Weights of a small GPT-style language model, trained from scratch on English Wikipedia: 14 layers, rotary positions.
Each number is 128 + 32 x the weight over its row's rms, rounded and kept within 0 to 255. Layers, rows and columns count from 0. Numbers have three digits each. The size before them is the row's rms in percent of the matrix's.

# layer 9 MLP up, 512x192, rms 0.133, rows 148-241, columns 96-143
092:151109095127106097112157169108129151105113166163145111130100153139142083204134178127128111162138129086094149079182112157099131103100150099102083
096:102154201062108125152123168034186128140105080162143130155101140089145160094210158077133114069140081089141146069188118147107137133133148094155067
099:104162204071094130136195096155164166083152143126143136140113107111125119108105095123142169083184109134123098128119114076166098098182089152136148
107:131068078103138172148117199139125106175139103134097219162140099085121165132110098150121073132096100154126146077165093150149151166136118139137122
101:143118170090146122191118126142128072104108139126148137125081087171178153107156133102079101141127064166169091134164135132132061150119059092077159
094:087114120112174147113151174157136125145135147126143117173169135102159187132107148132138128181081128107076098164148189049104123121100167161139176
092:122112061136092228126129109144096084091103125096062143078075108087112163073083176142202102143154139047119111087151191079112146142148149112160092
102:150138099100113119129130144170104187120133182091141134085117105121107113147084101146165146126163144180046123124124181114116077166170120124122103
105:119140122195109106133131187203128161095145077161094196122182130107188105112178154138137163135118103091120091094130132114169139121140110101090110
105:114134100067080109090136201135104136130133150179106101145047091147158146175057148127129164091122122094134162145124149108172110186085116101189104
101:088141166151170114131093132110113134172134201103078109174063136145114142172139159141181106132105153081122199086103122143119091091148193210086119
101:104123088119135088114142092099211148137130089171137116164120119160131108076122138102150103113165150115098136135127111168163182108125204122115097
097:093116109107115123147110172139169085153131088161167126166092145139156089163111114120140162133137136130083152144071125157157165174072094139041120
098:180062106196057087136104194168124105131130113088174129133150102171106167099121163104131132115109151153080154148092104135151143139123101148155113
101:064132125116136148096129155128078108159147099086114115120179175149168153110148142135125092190102148142153103120178125175104072077104090143141174
092:096158084195068117114118170112070117113126150194099113169129144123145092113178140151150079132168125119130114158099112124073095179089183098122139
101:148110150117142127140081155173115148133073085089147137199163067102146177150134179114107188133163103169116134143145157109098142176155106137069075
091:099078070174109141150156113125137142132114135112041106132139126130197097153137115082121145109113142132148166114136133140109121168132085030115121
108:188123146119122160118129131074129140150075143146089123120111178150056166133109077147118102062154102108072080124102171109163130109184137149149136
103:116128128155113152113146096125173162155165121133098138157126185142166149143141193089077116101181116165074188169117131123115123140146090089180117
103:175134171152150071129132127124195101152174145157154176144102121116093084178119161128112116127090096121180107142140106099129096061144156137122150
099:120091099143136158124117122127151169147171084158132217155145148117124063122140140149128178133106064110157117123095118162085165117204067098135121
101:102101103145169100109104120156112150102098184114131127147145152085115059061113134163160101049100164131141078218115174095153132156139180116157127
103:135096186142124123145186115120180048064122141180164147159175147145121119096117107064116171174189143157082149189160105148097175136084094169148134
098:162112094087084204077154077154155145104113144171124119199066159111140155162187132109149151143090168139129142170126128123118211128169128124182126
099:175169166079105105110089150134145127121126130163105162118108073144175078139103184134088156139118102125157094112136108135138161157112114148098156
101:098110123115102135126141157071158142104126158141136097121116156158133122088112106098110114121120142133137048157119155108117101100134161141128131
097:156105098157095100188139119155116141140143112146118093107138148139125137141135071112152089124083162116165138125148098133148072136121163121161169
103:124081145091123148113139126085093161170122162180110198202180149114179128132127150116146134127141127169107191067146102113124075122114166052128144
102:088095136156110157128160155142149085155099134136030141148153161086165082173091163146159167124096155157157183138142079162182133133161072129113167
101:136151083168155167152102109149187049100154183161159076157138176093141148115119150125074137127177079115133139107067082135102185173135146145108147
112:143118044130103112129117163054156086085109097147123113172145117138182054166127134101152077137110092144104142070111186166129135141123163179112118
105:127134106179130131054103101147125135147048133104098148175127101125099126118156096142119118132134161122158184112192093104115085176124118042117100
101:158157105115122115163077129166105133131163076056154171168132158123111113106120143093073126102168161137120139092120182113118118130139119076211091
106:154120115104095155106095112134141105142119095121168161099128126099123125079105112102085158117127130160123150179138183090189108156170171169119099
096:156161129113178097164142048118111095073142144137096093141177137102130097154128150101105119067178145116140158105098145122137140141134107134125098
101:170140097111110170136128177138155131190118195095082083135129110087101088146154147071158194160178140124146101117122108129120143153154155115147095
101:177127095124116095121087121105142151170180107138139150175143118117180170173115140133166102182148101178166147113091171144105155133186100141121154
094:115115083089155076143137167085160117109110137115114129086160118175159098109115168129111093147155179132160085208148173119089116102095108164210137
099:168101139143144154141197105152159117160103147194179116123161106100146184147098072148116024106120126099162123146101130087144065157093184139149136
099:113118119115145175096127119143185110107102139138202136144129107157117088129130112104192160161121182106142081181150126104163118075128153065088162
103:102091158174165140106154122114112120133106124135145110123182080144189130141133130114106123131123120097064145163147099135137189167184148114107106
100:098098161139100144090151138079158128099109060105076098148113135115156101162123089127088115056218162137103144118135094120117117141107062126109150
103:160094132129085137090094074092082135082111122149187142099168088122159111143188158116100137120151142161069122106120154167100055115090089180166126
089:100103065122198074147120161095099117122111137122147110130112142102111068119128142117168149096178117118127163151128140120120168153131149031133132
093:175150135133118063090128097146158117136098196123136142060132176126154127114166086127123141080120150122173142089108175205143084134131203123190079
096:116140145115079110058114097179117143158117126118172170064162086096135075171149163108122118158155166153158210154116182122093115100149163100173107
095:188143146110121123154102120183169112062175158074128154144134175209129120159133132195153126074129149087202094139066137162067153116164118171165194
102:182119121140126132107091116121128110122175056133175119121142127125088144122149083200166191159101085107112155151174174117125150155126128127142120
102:143131153151047165063139109063084135124125146128141145110167134121146122176120107136106105125161093177134126116179124121121178178096106121102159
097:120152174130111091169146130109093122091148160134173132106111160168129094117114090090109156149166111193076160130144142174104144116119126155082208
101:109137166121121152139065090088115114062129176106133115113159090123090125157170127137113101127154098128145099099122146178123089099141127052148119
101:162128108098111188178120130116132098139112150105170112175161143105082090169098135165159113112136144175119165108135189115150157104095138114136123
107:095142156125148138171177139123137163145083084138185100158238090136131125133140077144121105122055067066112130084121125117109057138145145158074137
109:123158120182105147165195057186135125129204123163115156131151116159140153170114122092092091141134201082080122096145105168098153155108135116148157
111:127117139159158122132101160115123173065104044104151205150151101093131091087196127133138122187109145175166111110139129129067142080122139116168120
095:141103114115119142135153153131182123095149127077146103133158143107127145149108098161143149160138139163142123158105142112138188155116125138097148
104:139108140169167117107086173076092081201073203125139096139146167155131126165132121118073125117144111126130135111157113117108088170106127153120131
098:144130142101061147183097156078136113130215104118159129089155161113123154111129114105071144154173074108122130105154165168119055137125125086144151
100:101152115088120099107099126062121086218091203134136141140096169120090133199126117163158141088109133133128163124120139121066188159087115123137109
098:139130156139107059142116217179156159140139103163104142113144116183148119114151184097121121155108143070230170119101065167092092079193097132137161
092:142127132117088077152118093152114115162113093093120055117159100097136127112114125137076073105116179118078146127150125153158116145162101150158108
101:141101128142101153182139130179096121138134172144079169096144160133136134103160133096135103098163100053127061146085122139086077107124141094134051
095:117105192158107149090148136134164169131125166096151138124157115125121157190139120173184131138120067102147149123113082082093160102152115164075155
093:127124139133111124083143082132154108144077159070196163102140143149166158118130166166044113186140110115100125151095093125132165180178106119097073
107:051154068112122130142146173118167152119179111159098108160147146158152163169082194151089139161146167155093157111110135154130139199123121082110083
106:125139170145185107141123135213143123112139096059128172143144159184165203136205169089101138166099094132114115152186119113074133161092123106115120
103:120165096119127147159100158163117122170134104121075128173156123150109130143132107146111157110154110103106141085059170152183146187096150106095156
097:107122074130088147133085181081146096189125172119153071142121105171150090123137134102150084144075123163118166143116183100166132160100090175136119
101:100152080117120149148144131149096123098115154148120130132194148129109070144121128195181093131147117131113130161117147126115148191157088054183139
098:126176077063117129123179095171098095157145103084129189074103139156173098096098113117089075122073147120135116201104127121095170139146173127104122
091:131109135107131142143126182070160128134198152139059094124127042085161049148128070112148130145165130153146130093176120069165109131128104135120122
100:146136110158095181089191138136192148103088097099154144082120083151130093119105129137147159098080125095082175100152151110153089144126143129104104
096:129114156121114139080147130118053100123114128183120152150181165155109119168202119179115133137197179107134113105139115126153091198096112076122145
109:136140124155097131079112145101165146092151126132152170076156131083133146134145134183099102142111151067102087119127170086174173186127187157105161
091:118112137135122139193145110120141126115135189099099180122148103133100116129143095210192103098193189108118117119167163054122073097094167121089174
101:137076149101178180080163152209131154182169176103150212159070198125075166149170150144145150104138117155092022128112158162117119137145107086144118
099:154065098100103149136092141151172128141165114121088122100135142100138146101128113125133146119119150129107073122142140097074144147062122104152136
105:162100178118141151129127088135133131147112184134079131136195133069117159141134105114082143105126151179082163147174182079141063128162154099078168
103:134118138105106126180141046108162157108145110153118163207131123094143092089114105135096112149083113169145098074108153128082057178100107130070130
102:149190179109129130135184110121057148135152112150195110128111129111073177119080116104130151139159183173144117189166166092141105127100182073132163
098:108210114133107156130086117193101079140152140150161115140083139114084135071122121141118088073124075131133116127120122137164121146081143148081141
104:123139080135054141120134061128086150123091128047118080088145088112166170150100083132142120106207132176148126082139130080073157122113191136107107
095:150126154102118166158143138083129129103125149062102099180191142130106072127134103150110142155140103105171060125096134125122105093169124086158085
119:089130128075100096103147137157143166123131107164120073149130137159064133119109124145074091141147116184143098145116109115147191096148123166109119
100:095156118110121116151112092141151108140160177113169091086107141158091095103079104163222104131093161138106121207084138184090152154161155074147126
105:199144160123160106138130095087152117099142118126131134180140147133100109178108115101106075113150090188140115158113189159158143114051069068092149
102:097141124131167087093166099160148118153087120151183079108129142158096126127110121085161120120151099136093115151155130051109086119115224121161126
093:134107150146163100185166165146091140133091154130166149146079155086117089106081118147109126092120149082124173142080132149126136090150129172128142
098:176135163164117132101162128158062167115083123120094105079138169137134125133112098135151068048217149078107165147100130119118197155142098134093118
090:094140160093102051139138178154136120113072137117145097152134180171161174176111101136135174155056085109130080123114120125109159108175118106088160
098:114160103169099181138091151076120130123169156190169164138139108134066156103170143122150129117127115149082106129103148146157117120120135137166112
091:117114117162113103133115127193153163105143192150125142101212132134182158146154139162117147183132121132086190171112130082094131110181166163187153
096:128078115076123081104120116114127151084117088169077105117162097092073138143166120138112149152086083141078121096153091080115130111140134183092098
# layer 9 MLP down (transposed), 512x192, rms 0.126, rows 148-241, columns 96-143
096:148131115087134116187168112130096130107114152132092076137121137134144083124126132174093080161150084138114099135131135127096083087135090165121188
089:131123159184061110185131161070176149146125124134144132163157120138139126155164097121114135139088169085149135083121117149158181106146117123119120
099:102129080123115155120131079152118087122088120193176089147177097111137175145115076132138044122101141196123181086155104164162115151101104150139196
108:130111124097143145154137104154074073151154103124128149138152123144100134130132078152108153135145095105082164137180179069180127124208095176168135
102:097143146153144142142132099128119119106121162149200160073095121095015117139159153092137179097163121134139125152175202103121106193176097121132136
108:113174111152179094147189160144068165122158146082098117145111078131143103143120151138146117162152189126128088137193157125159119056088119139148140
092:151147142118180123115135144137176101221057060092165142090163140135113088170089091101115108135085098132101125196105144119119114083139119153187131
110:112168134116092117096157148160087090124176170109153155078124095063125161085145121085127181217146076131143137133131118158154119177159093098110160
107:112124083155062139121125089141142173153126110136163156176163147166096102212164116128147150143081156124121132091110081105134096083094153147061131
109:129144165158107151168137045171100168126113148132129091093105131116139132186112152187164083177119161135145120104166149101085080125153171059100126
100:116150180125122146086101158147133077106118170175088104142149072192079127092110084153145064180118145107097131152086135147097131067198152164112133
088:173126096139169131145130128081087164120110096158123115081128153153100103095139149105096126060105130097112178101137144129114158169136091107138158
102:128115156112171173117118071130101128178151110108099164153078166156128152131166135134125126100187128140129151112157114125103178073060174119143135
100:118120196133184095146151105155164121167079126113064089168173179145189140136133112148104114144160140107150120125094148095142061107125163148148127
104:160103141138131159126154132132065127108125141097095114108074187117147182108175151128149165059169156128152126118117133063224165164170095119138138
094:164063108130127125149072095090107122149116103093138134150121154153138112097083170092062132094083070167186095082162111108128129156136128120184074
106:166123126137114090138158125136099107164101128109138160110175180175138103134115172165052129125130154096067111159153097143102113083115147152156155
099:064093178144159126179144096157140196153122125129148137109093111096074115141195118088143171110185141137119180150068093142140134154142053165181185
099:137120104203114165118085094131076163086119146096142107165115117157195141121091101104128117158147147138090109159108143083104164140144142152096176
094:115169089133108131147137129151086168029139143112112084157104102149134086146143147168049167142107154102139132075110131127166108181119133164107083
101:089130203085126156088149164150149100088162197110148133151111118108187149119126130093119132111164111122173096053133113131143143131105139108080150
100:163127149047099145171140115119148098124146134163121156132143126156112087074159099165128226168094120211070061174112096101035096126134175118154109
104:123135085134110101142090167118155107091093111146157105138136130139103129148124129100157144113175165158063146102119132110132123143170137159139142
086:073139175129140191112091162150124133060111132118157120119111202102106100155094077150112085127092141112144119112161119154091167098063124153129086
099:114144182141135122132143161128132108091136145166162095142153091195125100100121124131213102129120137143127201118083111138173101166124121078199129
093:150125156169124176098141163105163076082130156152106190096117121089131154129154102122142084073120155091120097148094134094074115161146139216135124
099:152116070102055182158105113067209132157138080176183142111150112170132140125177132106169119102117106129112099115153139115131196138106142196130177
100:178127161105118134173159185120122139087101089201168095136196129165096135175164091131115106129149114173121122120167109060177122162155156135133105
104:123127139169147109108116096141086142099117141135138164152124101154141150165153116105171126116091139154084151131178113090164093154116174107084181
106:094101106127133145148088120109108099053162106104148122166103174151090147154170175152098101131144102117115120054167122179153204161118112070099150
104:128144090074142124163063127172135158141110158160071160147128131142120099081104150115148186108128129133116027158116081143148103096156113108083185
109:129065123162165147092105142127127080138192130118153080077098148127138070134093134163103109118139113132174131093200104100046103145172053067114166
106:106127145110104099122109099117121190068173144118095098093081161154113112138140149135162163087125100124094139204132174100183125162087105183121111
100:137144121133136106130170142121198097102125100139090124109127125175089091093160127142123125086129127124166133136115095107117157117136157137195184
102:138127125130119115167144160099128121162143163148076176072221179197094105110123143145097116152192135092114152100091168155162143162095172129152131
104:132164139112100150158100107169124160179117153129067144130134175073093130145133136113159062077123136152091079138116149118128133112212176119127164
102:155115067124125165197129112121114128077099131183178110043142104107109129133128155126137150101122124174114166187142121137151181155150128075148085
095:074098103192135164145138120130142115067148111118121167124132134162094098102188087121124158147102153132159119152234114116146073114128141125112116
095:187083133114155132128111103059137122185161112150102139157174069158119127052091069064136152111143128077090088121154196108144193156108129094129133
101:118165110096120103115140155144089141109165125110146124109123104129158169074067070198131065145127118176156112138100102073128135098128071092140155
095:148149093117142132127158099154114133131124185130167102156108163165120134142131106180146178141162145109109131152145152109144149135148098126155120
100:125094091147159144160147106140115165097135111090069108190088137137142074133100139121161191145146145110109094138142153130176127063175123160123108
104:133136105112181163151111153121139137194100131161099051165132122145119068122145119110128197136111149090164109138124137125157099122099148156146138
102:134095110116097156125096133102143094114125167138111093079124108117123153117119127199125128144042136126156157149137187138145151170137114194128130
090:130108106135161104070111112052111129156138169109150165143161107062077134082138125044084148192095144171091113113139101157097137116154121108110069
086:147130151122187146116184147148126170147099132097197081190120099069132137095111154092149094147186157134116116137129147125104100174126144071106126
100:097054118186130065109132124164153141083091124175130153111166078142059132126112112111058141133151064117147115123108103169070157132105141165126159
095:137122060154116129094123153116071164216108100156113099135112104093084078072185103139113094119123131142111108106134108149110096164138108173147093
099:118180126166127148127153137133135115113131062156127150096111103117143128130114111086081130115132120161096118109184135084195147123135102108081170
099:102168221104124195088178154126110152181161123071086167084157117145118085121192149190081155121133146109084136073150144096172141119075130083164116
101:127172149151140143190177115107152080192097102102142148121154114105057115099122135119095129113112150184058128152137168140097112139096067139126078
106:138142124151144135150091091150144141165133140112130065145119130119121158151153118123139088140085165123126124100091099128153101102074075117105089
103:239137131065100100156172147124159122099133108097128151135133117143114114165146157084167115132129123139135114167096083130130176132154134124094160
101:132095109150145137131144102078160136087130086050111178159161170099156094146129083090121179138148065191113131110156176130163139147166087146147095
100:129079091101212165164135134144144105102162129148196154065129086117133117126126139120125184117151123075124124138159157144112197073192155107127105
103:124097121122094128098188124087088166128139144166116070177154154169139107109131119151150140094099102096126055109159124085168120073115107184148108
092:131104140191161173180117126118105136159161171130094117123193094084154079129100168131106152091104120136094070102154151186148129136097158085096120
105:098114127155149120110103133146107120155153157118143075147128080071167120205094159114140128157110135106162120107120078125144147135104075104173137
108:139138060159101104174100255083121096070214120118142136073107151178092180123110101100119174158107119099064123103136146094105086107112134142121144
104:103105116130154098158082105136143130114099147157158086093127105096113078111098139121060180087143154125138110171137136099141132123105129036099084
100:176136200155131176144093141139118142127144212147108118143078059125115113117154190163155144135146092117097127043133131143151174135059056105139098
092:162133131162116143123126117103132121153114123185178143212112108185107095190170055128124110145157173134206111098119133112143135131109152147157088
097:155106102101192084129126138116185086114130132088087116134127127156164176146196157144178095095109143166146165162085056108097124060088104088111138
095:108139117114030127149065113120148123107143096063139155165143119112134108153149107061099097183133124099085111071101076098122143128175135147155097
101:099097186148131119170149186081114096091150143072101134145142152120168149063147150126108098119101101152117124109107094094136093126119138142059092
101:104157155167133078160150156126141173171182076129137123094092086109206093118120142120119153182103210082133103092129108166184139134108160131129123
102:141132101161092082125148161131129154122142184134093093151115136165147156100155086139182085163140124084151126060130123132142203092083110126121150
099:165129090181087157130089175181085180138109113146085122162151104177062176095118118123099138099109182133161128102114110087188125112145160138068134
098:153115126116080096139135148149147142149114120123130153120165166086161128105208094160104127160120143162116162129120116126154116141113199092148119
096:138083083092133098087139121105115155106137073113152136151113174097154056157153125066117126096155097083158104088172087117138160117130121067099137
091:133167134110124081153132147146147139094133141146141106185125131135123092112154196129118081168130175174174127054138124170094062124126127055100183
098:132176122145131125118115079131132170143138119139162074134174107123160089132099114115123155105138152112139160059190135141077132052129139159107088
108:156142184194133080147164192154110158099060076136098065110085167120145108140101032133102217169176124154167119176176088117131079141152158151138090
097:200102106126105156114120118144139137152106123162184168134115097093139155153100114121122174180134149195106130129111150164118146185111138089097124
102:079146115168150107076156127154113123141132140122168138131234086062130130131149117149105133143147079172142148194097106145124168141100152103144151
096:153106154073173148119130143106151101088139085086110111130081095062110121151053151095124093170164151185090129181093141089162126133185177111147106
103:152083177118102097156155128194119093167105130160115164171120160139111130107085174145107111104131176078121138151158173114129141119129100112185085
103:159142074124093160097117135148166090105195119159108092127171092166141126091171127171147108099150153139134158088121103135105134192115128145128074
115:156063115145077195154207153135104154160142170139117147136104131070139128058128198118147107124124110173092044116154127146126142117142081146119121
098:153142129143124169144069145161084145150117132149167149090108151073082084133068080151127108081122112146066090141161112121151129128114160146140168
097:160115130191090068148160123134109046151103134149152177166137160123149141115180170134161140172089133125086123097134116112153074175133091140099109
099:103194112148100094118049099143121113136131153093091154125217133129179135113069099146137086161154150132107116114139096111208082079108136076144166
090:117079087124121114107187129157118152160124158131113103161194120113120147055067139207108122150124109125194161108082091102170126086136078120154151
104:105146175184175095100124175053099130136143075166147159142102138125120130110103134101191148094166114094169093153064126084131176186145110176151129
106:157179128148103123135127116154101174157099151153135134141169104150145129169115132126116165137145160098128148146122120112174118177097107179185116
102:131116148107076134091156156152133108136069085070195086160177126106148151115109103139115143128133109113105163150088098095168124114108180117086172
104:120141121131127134143098110193142134178194193118142115078085120044109164155117136106146138109106150166174138110108083118104192107158100162161123
101:079158146120072135137177086168110188168145136170086110087144149130130082055127114103095159105108096177119139157058098142111136131111135124156153
096:117166159146144152184116125090079081142182118146159138137114166205124083204087068102120147148142118115142142089138168137148067154080056109122127
092:104155133086134107152116039146106131111083123113103111173109097207208175136146123185057190145063086189130075099147121136149125170121126172147106
093:139088124085092078063037108135113138137111159093120156147078133156157146081116095123148109142093151168084180111105089152150124054153118061108143
093:146112129114081133124094159137070129150142137127056082156096199110107132094145137152102136184179108150151143203116099159155108132139159115173144
095:144111122135138106147121105143141173162117176135173136115153102138140104188139098105112152110085098131136138192060140121156131160159165111154119
094:108142131177130134132111157128146144108180153144152131096084108167085178108153139153111158056132126098183172143103191136098144153095154164127123
# layer 9 MLP gate, 512x192, rms 0.13, rows 149-242, columns 96-143
089:113134130114134156155085118115157173059144092130088078090105123137106064103138169114102179123142126151093087146177090091188129138124062115127159
095:106137101162134141175183061103075172174081129111104174194125069115134094185125172171172045110176167127141114105116154152131067138150134044125098
107:096123149123108167137119101134158081183138076146126180130108097071150185136077170125194157114147186080132076092098153144207114094143130150184165
102:103160118134105145084134238138124164152093101143069154079121157094098171086169102144173147131107094111107169110141098124144118090148163192195083
091:132127127154169152131192128138173115155126157135136082213144142120148151190098104125137098162074158118102178087154193059148135097063203112153132
091:143135061134101141151090106160170072101103168114193139137116118235125187140131140198171146097113097082142091104159139112144131117145073144144095
091:101083096043073117183103140142132105128182157142110134155110142128155166157165094116174141173121122191106107086143137053113145115124150174121118
103:131110126092098154161118138118115068085160166123133169108143089109144115104154081106119092051125117157157106138152119097118211128149138186115137
106:148141098160148093107116101091102099136141092102135098169142147048139071141149152144049155180124134117139105110109067068148111103112115145073131
090:118170115142134112178193109134104061129138150099119066133131167158189155114176149138161127141088137147138153137048097154112084100166180213097080
099:130061109146153148087147175116164138093135080138141157137108077086102085114091085115104098096058134106201144128122130120153114069058144150138178
103:183145178099157114093150125096132121174088066125169133105123163149104188148171144166100145096095196087096172074086113143166107109086098132123123
096:186162155087063141096120168139151118105104143092091167142119134146116168098126104142071114147141140152129172137166145137176125170143140186125081
100:075093190135112103124167118133127135175100140149117135121160142090119114102132156091142053099105153103183158104164061106121151062176109090116143
097:110078075147103094098071184163115140128169111053162111091130208144118121116150172134116099041118116102152138079097132182154079133151097114138099
108:129112113145116123091115089114165163153165106133089108098083116145133080110166093167128100062186190156108170246046102090090119158090140131152124
104:118158099173158112180119098095139183088152162138104074151117098118149153140112070069134146073106154136095186128114091140118088112107127107112082
103:087119152164118125086151169106082145136091098102046126108141170063144156125124107163193157097118137182119145131153150128091177087162128165155101
094:116123091131117126107186165150110076191161125077168088103165141058112118176103085160166152143110067139131164131134118157115130132107097149152136
104:137143093152054113131176121156121123157160096165077099128140083151068150092133118144151085101036160127098125134124066137113104164113114141157088
098:092117177171050113139146140187105150113124120107131189129128093128081117141144081131138149123149119138200075139091182128116133128195167121107111
099:103158114150144109115099174171131116084154109132179104088165199063072104111111090135180137183109138110171128101153181122173117138165112153150144
100:129087082109143090098087117140178163139104135166163033121123059132103134088110113159181152106099102124116159125163145105094072112181164127118102
094:112139117137159094141145056070144087109107073109106118113137101110124121172149138145117137117093106149093102098112150158121102116123151132121147
097:128154113151144120093110138114170103106130090119124121128125197202138071128140037113162095162176119087148127126129152116085122125089125128175118
102:136114137097114136151125122173123103106174152105107139114075129123090200118152112154203105118175100095126127151128133161173172137115102170138170
100:094189168124128147097135148118163112151075112126094133111105091108100175178185132110148187137148123061120127145135140137097083119149067143056125
103:125116134078188099161124162092126097134078123047110173110112102121137150085169134126114126172114158145045112073134163075068115149155099187104132
105:140176088180190181077093070102085154166108084141150126137149129135162117159099125111071100113166124126149054047093110135102119116133159176096123
100:182107091135137109138105131105183097135205126133128113090149085141143076147158086136083090127128160087106061106174128121113097130119092112109127
102:116169134125131130144093195110136091162120108094134122168123121102161155126090116145112088176104120133093148129124098178077144152146073086057099
105:106091117124136153185065147115118075142087100088165150107090171116101191128089042132059123072146120125111143132104076175123125193153201125133137
098:108145093113092171112145142101131071123100121135139085117092152108129174066175160124099127206078179147107117134163220087166147085171139124122141
104:107112096129117156112134170118138133093106120119126144131134168140145145143151139122122160173132122084102167137145084138069090158099117174110165
097:136093121110071165149116094106112150152167136137074104108140115120140143111145160134202105110157112104049133085118134100139170113109118099131143
097:135156090134138161160138156100078148161128135093159065173149095127202071080094115059113110102128085042151136093080097131171164139135128190151094
090:143140222155127161180154160149186102076075168138089150118171086112108089081149112180142143103144141107089165130129122093136038120148130105123162
101:085100145160068126104142084193136158176155101070116116143068073149064125125128122156098090137149089109082188129107105092114082108112116143128134
097:146132092073121128147133113163165105139112167099166099132144084143156117149084087114132113127069166145158073107102118132138131113076085154104173
096:101090088100174151097102156083155103157145125093138153167146138136149081152138133112146120135135108113144125118144136063125132056150161124117130
107:090152189136092153133142143045149153158147152191090115103077134151149152178132072049204128100166169094130073165128080066119115060162075133102127
098:149154143191128168132119150081184107094125097137119127130114117092137137127098096119072084102218128071136121150072111163113138076096079128144105
098:168124092100128131140158181097104170151154160095108133179152144178124165156113067162171101109095174108069175095103162134177161144091156149101120
094:106127095131069173096146147143136103182180109075147152155125105101033088188149083146135122127069175147138171154131129124101163153179111084060087
090:111157128119037162146101119073132072106147106149134238131141127074127092122122152131151123130102121156115139159141112115128110193122127097144104
104:096137100178153126039076090178135144142125093127130100127181094089149071121159089141088088100119090087170137127126129104091176133140169141087173
100:160158157148140112157144124123158111064162118113101117051156163150111161114082057107093191110129117150121123184130066095146118187147142094063140
106:136074154169140112104066091137145163127101132095076149128117174153165129162118107105152112129096126099120119154146113152153152106119187122183128
099:151149143123151090087104070102196137083132139120131084107168109125189145108115106123135063109130065146115153118133106154096121163089144122115157
104:114097083128108114162115115088125119146109107132175138149162123080128111100124118123131053103095150119049117123161163098126124124156092096143169
103:185118098128124104113141157131114184129141157178155143154185079123144119080107074125090106112141157113146130106128166108185111148149156153082090
091:128133152123085146091132148139168077181129143122078110149099158122102084199108097075092145077118094124118144083092154074093137124138133162071146
103:124072138133144115144091098142083106175092169174079098071116142130102166179122094090174129149181153134161109178171182098161131100116095151171108
114:137139059128109153088111154160101085161131165072129156142097140138148119148062091136128162112143133059075123109118137114095128132158108152145103
096:139169167166101139135122113095115147111127112102135134110170146120112183068163123086174105095133127111139109086117081167162111128066118126082109
092:131150161143175176129121128100186074151149129090089106158126142168153130130149085136107117121111125126094146187138153089131102110140078095129058
101:138108097054117120096130110147228143072142117102161151132093138119146139067111137132171147130073149175132155196139105143153176054152127077101146
095:163097101112104101101123155134157113121154124115111140119069127173076089103096152085080152144151121154195145128127146130106125122174183097161129
102:120103109153122133117119087113143156192113065157112152168089146123185163153133165131189146115139136150152137127123093192215105103142094221134121
101:119096089115169110109138103117115145115174154127155125084088089102106131152124072155131054067173115119098095107137086151165103134126207146111192
097:073099154121080191101133132117142167148116139088115202094060142127157157121135110149080103158143129126165120144118052133111106142133085167146078
098:057173145160147139108150175091152150138155119083093109113139128114121132107093096139114109116142085156116144069071163075149116125084172061078120
098:104146106155120208122145113159073077106072102093172083029144110138121165200090118124068119114144154120140096149160148133156194114180086075129180
096:135126161093166116121145181113127122158159173084089152123127119169187139103144122120171112102088138129139116155154147138146145161138128176111124
111:135112094117085191151129182139151146121147123130123102092105143145117125127125132085123152126190117094085081184091128182140095102127209149098158
108:158175070141123153126108117115135085104149171182112153168093088085117156139169155183097102105147151123095108167107131131173128179088122135077085
098:156113182089230118116126166152085127129090102090146138160075125087171142140133106175117128124101103093074140144143115109156145161128136192102086
093:176162115164076126153097152133131138153129106125109125148156092155119128141149196084106115119141084089104139152112114079092159158167138170145098
098:144128140156112140073066109085071173085114092077156100098163167132152137141128067119125164133138178108178159138180161143094088100127171078155173
098:144143094163087151143165131128102102123148074124151159074140118167076095120138050125165139127066100080135106092145147160136151152128137184135112
091:102190147130091140123133120123154177093064077116143135108144176146132155134101156096135122091147098180158141097098119160196108087139145155141177
098:181165131143124150094145115148169142178148144113109122101176144139096169152185146130063173078162134172149153116135030078114169089076126130196110
099:095164086127125177088118149122123099110185104149144173156146114102109137099080130092164181097091100128115131174114046135146098159067095147110073
100:153101067170124127116107122094129155084149149100184097105179130090136095198132092176077154128110163101116162152118107172149104147108167155113120
092:099138124133139131193115121178146123109213195188137125108154164217139144135064114120092099118064094103154113148087161084123144119169141140135105
102:148164079135125134135081089110123159197133134140119115165161141097092152086115112165106119080147156149101169153061102070115144111134124086168107
105:134123115126171082142130102120181150129104140106145150142067175151105168164134139135138142129111084153141109152100143097167066109115179110133108
106:170091061148137127132101114130136097126124145133106148163093114067073190121108094070164090129065067171120111109181106159098167183114092103154165
109:103133153143113124071202152110136150161145101157132107121201148180154151175129195095161137132102114152184154127093189123144149178124123125107091
102:149161124145131187098033135102135120156172094141113168115097109173142110145162114116085130137122086072117147089157111120082096206110154193141137
109:113123077139089173158130146130136142113076156107077090089150138133182143110140095109184125154096126104128192079122093149145140099031131132110089
098:077105087166100165170137143118121158114148162093129134080143186100145124146120116109104155169139169135164141155125123152110137059117127179088079
095:065112114151137172127181085083138128146153124123067138125116130124168104158120124164162144112094150110110206136074054130102079169155117109171123
107:072119111125152112074129153092118127138091175039115105127071122116157134200144126110105101064146129124126098149188090071099109140159093104125130
096:070122116055158121114119082128150103131131141113108160125139143177158141183129189115122105129146152142130130168157173102117115159095123113141134
098:113127126099159155121135037119158174182154102146121068119046124066163105130134182116137089056088124079120184140110120145132132118106081094137178
105:102092116152128078130098152137127195164057109110120144132125135126103139080090116099139103173174085120069140131126062133128051103142168081189113
097:152164102119065146114102125139103128118140068130113132134127086167085093205118106093107107107132153103091118172121052184120135074079116129168120
089:123162121152125064128181097118150081116167092130107057147158099115120138125138090121107080214140164150130133073138197125082067095117162114133124
095:092091119151132126099159167138130202068109134156129123109140130118099054181099174103174165130136138101185115126113206179124135114077150129107118
099:110147157120108086087130156058137157160147080159149115157139111138121086122141098154122123185117114113111143140146125177144151133109176132100080
095:132168120138170129125122203107148146090162137110078107128082115147150192136147165125156117100107112084088200123086137141095131135075137099137148
095:091131136103158200123113177107140107149158078105118138105132130144153131131102109098158106169071152093139147156095097094140087115132137125106135
096:134133141058135151123187197134100086072162091143121153115151143151047151113107027114137152102168119137123111110210162098147122146116121122128078